Weights of a small transformer language model.
Architecture: LayerNorm before each block, rotary positions, biases, tied embeddings.
Training: 112M tokens, 6818 steps.
Each number is 128 + 24 x the weight over its row's rms, rounded and kept within 0 to 255. Layers, rows and columns count from 0. Numbers have three digits each. The size before them is the row's rms in percent of the matrix's.

# q: layer 8 attention query, 64x64, rms 0.218, rows 0-31, columns 0-63
# k: layer 8 attention key, 64x64, rms 0.226, rows 0-31, columns 0-63
# v: layer 8 attention value, 64x64, rms 0.201, rows 0-14, columns 0-63
# o: layer 8 attention output (transposed), 64x64, rms 0.173, rows 0-13, columns 0-63
q0 068:136151141103148159110124115196115124139093097126150132106090171106127082107084090146132113114162116141148111128150131109116164168153160124103118149142113086156120149117132145127141155106100131
k0 065:105156127161165130170137108135147165089117124147096137111106122152187116158182105144118106139114183113116125139112113150098112164122112141134106083146117149128108138115123157110120088131117097
q1 059:118105137135154141139141096127135097158180157081163153108118132133113170069127150140131128108100123111142146092130158158153092124113123088135096143169126139126138158133145130116086104136099160
k1 064:114113110130092142160133157095170146141108110149122158090158127142167169133128123103114128127089158156149129158127146090106106140134136165105162133120151140110092108118071170099125131092139140
q2 068:133111137156128166139149079119116076125123183115159170124096105141105137106128113111108147092114092112131147117147124153143118176132117095086119129165136142148137173114120142120096143093118156
k2 066:093101139149111117173170090078121176147121157119114158121130131170116086106110102112099146137127151143140105117108126100160158118132145109131138139090121120139098125133169109159106104153167121
q3 093:133146125148089127158138129116133128116115123100086116129123147152155107113128155125144117153162115157184124089155120090113164136178145065122140153086139128122104078119168120154131109119118125
k3 084:134072138176126160122136121137121156127137097087143167136136094178102085121103101119094081129159110142145130122151088134165143101156159078132115132149126093151131135119128130134118142125132139
q4 085:112118143148111162161136082154132096117120181105097152128090117199112134076135129152118166147124098151108170131153122149138136130117144102133104159133145098132138112095137108134107112111145141
k4 106:096150118115099170119175064117069116136141143118101146138105121130126146115098103188115135144156124105108136110111142138137132171150100097122107155100169139111136134154163115138118143118119107
q5 089:122146145160071132168117100118134142112151143116129134146145147110108168119143089132146139113156087113139131157163112086107087121131058130128136110141116159163122144084118148126152096099125119
k5 099:134127118166148140141136075133091094112123135156091126077080126151089137166102116168113145138120161095126154152110143163154163139098138123160096157151148117145129139128151091117112133134131119
q6 092:130137208141164129154174144083148106127130135105081163106116149126120138140119125125146128128135163088129108109122129105142162150124122108106129128150140148144125112077118135128125093099077095
k6 097:128116092116140143137121165114113125126132142116134133126112147147096112161080134123132154112151101087146148156154112196098101143128157104161133089144165150106122111150113146154156070093115127
q7 095:152137137127138132119117084113146112093163126107150108151098096132145161140123093134161136139124086101141125136154098149144162095104126127097139142147114127101141173062109130140111146116161187
k7 084:132141106150124136166117065106115106128152123140140070119114148144128152075138122113135092129143104131193121162161115123165129086127137138114130144121157114135136138137093143093076141120116120
q8 099:085140127169130094142144108132125155139146101101121079151128165133152134138159116126114175148082138128060081141101146085164130116147149148132127149113140110107152134150115104120109135125122156
k8 104:177139117109112158146125154159200157128128126107102106130108103112146190087105144111128107156142135127136163157124093138153127086107146112155115116121151117109095118143103097135144138106129106
q9 088:106114092136075172104128126167107086152104172113153171112132146101145139164120180123105123110146112151153103131147133107146138135153156119094123102115146098156108139158105121117133104127092121
k9 103:081128146125110137143121138136137163118148161152146165130121175154135096162081090097158111102111155144089128101132117153111091137112165125137142086124134119142131165115135120117121062119111140
q10 092:138113137168131150158145171146119099141058116132120132119153133085098142128116112128173086124113187113136125107105121125137095131147168093117160113122090100108111123132151105143116129132159152
k10 093:104121106145104154126116103110168086099168106144155134142135147116092114132074164089139110138118131136120108143116146159106143111149125155188160134165122088134145109095151119121177130137132114
q11 087:123119146116138112150121143105124141161181108164149123128140150127127130139090149159113133189132082116131141085168123105111042103134088091141144133126126128114113108127143133158125113115140135
k11 074:114145080129115122129153107121147109139129152170127151165123132115149107112108170125132126174138100115116164134097138103114119158113086140123144132102133086135143089141115116118099080102164193
q12 099:118126117128085154149154109163099083145094125114137118148142097156130148109080124129153128137168116130115136123087125111147129132169156117138119113149182139125088086128175138173105127099116147
k12 101:113135135116152130110177122142087113141167124164162150125172134129156122142057125144174123124136101125173112115127109097097106105114129091157088126150123108115108120134119172127156146129104131
q13 106:117162124096084145104151118136151183114127117151109115154145075126130128150103140141111150142151156090106089120111127134116145158117110153209135115169133122124146107105137128129092123117158126
k13 095:130099113137128157139137123109110100089143148137135139093095096154116106078105106133081111145153083161124171139116130151155102135171143112108093122136167136104140121131154159156145094137127166
q14 088:106113117125094133133120134150152067102167126133145142162132124144096144085161118122133113123132131124129134137159104151183110090133127177130145146105164143107125067109085112137153135107162134
k14 094:142154148133146138058153111095089138160133115128138122088095127117155083125145113155136147145138126127121093151117124138102162125090130129158144135180127104090140092159163141164134131098142119
q15 092:133135155100096142162116138141129160123141073091156139118134174114102088159102124135133141092089097173138145157087130153117094106120175134149111136142138095133101119126138155128137147095148116
k15 092:146115126128123137094105120100134122107126171140102084172109122171133119103096122194153154146152104109134146100135123158159118136142123137173096102131097108127157167101134119099173139125126109
q16 066:155110175121092152129095179146109133144113107147141159113133139142129056135123114156140095151168192151119115132126152093096165150126120147111138109122130113134116105114124122094142106130147106
k16 070:141085108161142120117127081138123122137111153093112117156141107095104119111120110160129154126155095130160066100147120137145154118142132151082110181153125116167164159132155110134131157117157121
q17 079:114123167145124135126153145153124106163121143079127141118103161128106048132084099122102130114158143123141115133169146087141119166143126130114146158094097121149133152098141136141118149124085101
k17 075:104121155190169113095103079136121134144110155120072112126129147146112160112129129172111130120141143143144103112122139178121118127096117120143103166115120135155121112145160086138138139151182128
q18 072:107143117133132120080091145143125110133064141169140109137116112077146127133148110122112116128143120122150107173123109125093156114117122150105139138116132144195161129122117140143202152112138121
k18 083:156113152103165131102133059158090113112122151099161171143118134123110113140137112159127169123167110125102105133140138146129121147128122081139095149146093114148123156141159086123134137143163091
q19 075:112102124108086172096138126105123114173141146123106126168136108101134089141130152152135137150174169088127110111113132119176169153131130137127117126154177155134138129129123109146095090088146111
k19 094:136151118094090163160112140114131135077107110130165144130150148124146172127153162086133140137141106160141152119140117123080128128142117043138127115101087095124146103123110121128140128098132126
q20 097:109147175144116120105111137162164129146088121113124150155150111147104074145098125149150078130141155125169139128145139073144147087150141131111150127107144143158138128110115089169117135098100130
k20 079:130074167125121126127099154156139157116142143121142123132109155157049121134077138130144100149138119178134155115150087129113129140098137110165092126138142146112138127134165101165144110128138154
q21 073:072154081126116134129178124081104145166137113142143083157117119106161144112126085124112123136174128127128098124157131094132112139157108105142165139105161109140158112141149145148119173128132134
k21 096:147140140148096157150130106165134135071165118151122116123139135097168171090118167130170164135128114148098102117098150083087104119109117119136149113108105106091134120136109154110158128121145149
q22 099:131126142153080144167171142152076134131135108148122149124153142089151127136096119124128176131130155145097089171072143143126144136145136131113150160099108117097110143122099132127147082100109126
k22 096:139146146108140119117158150111083131106114093139070127115127132107146160144169135135163143178127112149108134106120152111121111120106139089099108111149136118166171150173109100142136097116078114
q23 089:140126129175166129127175130169137139080103120126154179110120137155092122148126087122098112125111177118117161128111139116128098147129125077144127165120091111160115110136096124126110127152088120
k23 099:143121175100160123140144166120164177118118087129136132103125105119161088122165155089140136131129118130100085129118108144168100093145108142135177109099135158099107128126098119100109149109112135
q24 086:143141126114123107100121130115123173108117126104125159166133130114164102110119141154218117113122100130128112084144142097131154144155139106134126126152126143144158120122055117150164129156106128
k24 101:104091126102172140081134123119102154112136154129120123154139131149071105146081103157125120155154160144092097182111150134129139145121108170132086144136113114118109151109141101130145170133133120
q25 107:155106078107128100161160145131107114115134095141163110121091136134160146110124126118166137160152141102115103176130133134115165173113137145116165120145066081116114132130130123144155086123120131
k25 096:127113159132145125130126121182116086124144117146089123159138148165089112039137189142154134126097121159117109125109105140107122123134148129131124163123150156108135116126141114159099148102138115
q26 082:086076091142160167125129109102124159151114145123116117135108111114127126136125151103093122137133145147100128163104111177109119125072104156147137135114151151132136122152124090123147190117175114
k26 096:132094147207129139134158071162119092146094139137122119114089063119108119143109105136136118104150125135130102116130123136127143132132120114163116171124167109125107162126161147109125137092137117
q27 095:142137137118130136117112140071128157120103122149167138106082145110176162116151078091128119101120103133131159142127152066162081116124184110125145135111124135157120139119132100122136124110141152
k27 095:118171120127091121122132166073149121071140163111074140156139129114155193118105132141128137139127127158168139112130141115123140121101117152108109082144155127119164135098130125092100121125141123
q28 097:137136096165134154146131127126116103113106135165128159145133116122119147056118120167141132157132163141115151121114117104121101162137123134140104150161128082119066132159115132085083121109149095
k28 090:128137127071141080130129203130171116160111107134145152129096117138142132122112113121168140150098125144145154143134129126079112125158088142095148097125113095128109136152133153113149095150097138
q29 089:120097131133092112174121135101103127132127133120100150119108154129114125177151106087173101193128162137166155146086160081145135105101139100130137130120125115161089137108113107135142130133112136
k29 090:141147124105129160121090144117103139156118097188117107142135137110200127113089183125119094139166117167127140098152122130140135111110097117127114154148121112172133118147098132142116117144140086
q30 115:109116168141159123142134141165164124108119101090102135125160099152125115109091102168084059103119151118130141118170118097122120155115145142105153119118142136156175121120150108128107140108118163
k30 097:106107122151123129106141099115133086121166146144143129161135089112178116109118089128146145138095103099127104153148108092107142097117141133080125181141148167159135152150112097158118165127107142
q31 108:138079134131084139096089149121140136131152127161146082151133119138129095137119113167114094108128143097140151134123160131085170152161107085120134106161165119130153114141118149109096128129173154
k31 096:125112087135122159119099136140112119148139136103134137140149144124124122107103155089079132104161090142151174148098097146090096113180130141118157134095170152147140150157128127084132161105144116
v0 091:135132162131064119133145107173115166143140112129127109132149138112123087130171134124093096073125126097158110132114170130114164139159137134136126132112108155158155113104136144114083107167143155
o0 104:143093193142133114126121104181148138103111171107141129120109135144094073124120162146119131120075151120112142131112136098109149168133105169131127127110122093158138100134126115101129124126171157
v1 133:098166092130098153134129110143081139116165145161164136123132139125078115104111145119118123126136100142127123151119140164092137103137146088139114154098099151166105101141163098159178121150101143
o1 136:145120132136130127136118101131063136112102144138117129093108156097104114123167121148137157143097093159117101156112102189097154140116132146115097142138148087147137110136118141142189146142161100
v2 087:154122150079161170124110108113153160124064151099132099112142130141128130128154097112154129156155171087112155134125118132118128162150121099102114123120184123123098126119125112124097100128177119
o2 097:145086112151127093119155129131100157121125131128149095099139095138090074131136110133141102112160144137107143140160146093091106123136107078170143154138129153154121153152158127141108170104118171
v3 093:121131105118149138146156115136162110082083136158081149173144143137147079149157139106134105163120111139147163119146152147092187121114117135139109130115093137130136127091125135126133077111098123
o3 101:126108088136128094133124090114153089105132159152154112123124146095102163129143142146121132137092113117127147145145079149153117120100138178129095116128153158167104155091111126080167140155158143
v4 104:143111063153153136161141112122157114151165137099146120145141095080113129152098126099117109107131153092140153129110129121126083121102125129125113135182139140097150130127124155117121157197127145
o4 105:141123145129114137100091169142159137130100101155126083094144163113142128118092141074144125103109167117146109149135118161112106122146175147121170109080134119100127109137167107154103149131149146
v5 096:128118154130122112119138094099081118143127129140131150122135190078167142081081115148141141111133155114173101128098136099116100126153109104133135132157100150156149170106146164103118100116129130
o5 095:141111130151111163164123129167166105090156121116094127159161111135128155134137135083066193133127116116115128098125124133145158096159123118118136152118108108113157148134115157111088096100121132
v6 097:186071127146128081141107120135130095127127112108149135092165091114139131120121172129125135114141146117100116116112169095113155097115142130128157158114132113097114167143140079162160144096119133
o6 089:105196080088119127136136152115113111110142156131126114134122126137158137099138098114124147137111125136148146149152109166151066155155134137101132119149102118071118115131141174124093140163097134
v7 110:114118112126144159166150142073128087128168147129146114109120123125157164128139139104088109109118154116082143101113148105159114143187146132115113152118136144115093165125123169152108100086145117
o7 103:108132098155110130153136118136114129173131142141147096132114139127145145145128097055105107125173118143175084121171128087143121111134142100074126150088136137142120134161133136118100168121136149
v8 119:135125146077110124128164128142116120101084084103128066116125133146104140142158107119118067166180137147119132163142104138107127145128147095179132094150118123124160153130125115151137131122134143
o8 119:121093128160118191134161114115124128120143145147115117112082105143111099111091140167151075162135125123083157104109156119123152124098134099157115116187165106144127125131134125137117156106138143
v9 097:149096121125127120124146143130096147110160112147144126109108127189126177073147072133131116152134143120094162126111120125149113164111148155134143106123102141103129136147143125167146104139108060
o9 086:147143122154112107094143093072141112142141119140100127146073145116131151141110083090149091157126115127117090132111170133165161135171129115112136126142105117149080169159138130152132144136148126
v10 107:155119145111116118106140134156108104152174120124132123123116120118084123155129132110114089111117145118091107145102152077163124157137188148133133155148132139067164121168112146115084164135136136
o10 117:116161177109111145120104143143161134142084128139153138117094123166154114097084099129118108125147153104153132116138164082170140170137137134100143088140119090130105106088136137166119138112144113
v11 102:131130167150131133112099163108147100136121148162133099107091084066085132137193163135118108118139125145142144114073133132159112124095118093144137151142135115155126127141145122101131155124094122
o11 113:096162134093123153109097153114145174111095115128161153140126155123144118103091156105123100128149132131138144155159099106099104094135137163118129108157154098112184129131095115139163117164093116
v12 099:149144141105119096097152134125087124121100149145110116135112150121103116122104134126157116138104122180107129140111145133125164160129166122104143144167111114123099140125192138111086118078186163
o12 094:149104129122079121147159114162171097118138136136160157135126108154119116122115138142119137127128093130098140083183143087174136146139180086128087130150143101143130098096138122130145106128123093
v13 117:123120162124202144133106098156146100141104099124142153121148132137151141133074151111122116119141158136131138103117095138176137121046132141153143110151088115113117111130130153141111114116137101
o13 115:097165094146169143157112121080168122124093115089070109159158096174105176119124104125134119103139143131162119136129094142137109122140141154114119122161150151122111127098139127117120115131165136
v14 093:118127191122119108133120093113179090109130145138126114099135115156131137155138124164196159132109151139151108147161123129137159125158119122135146079136109125093111130113166088110100089133128124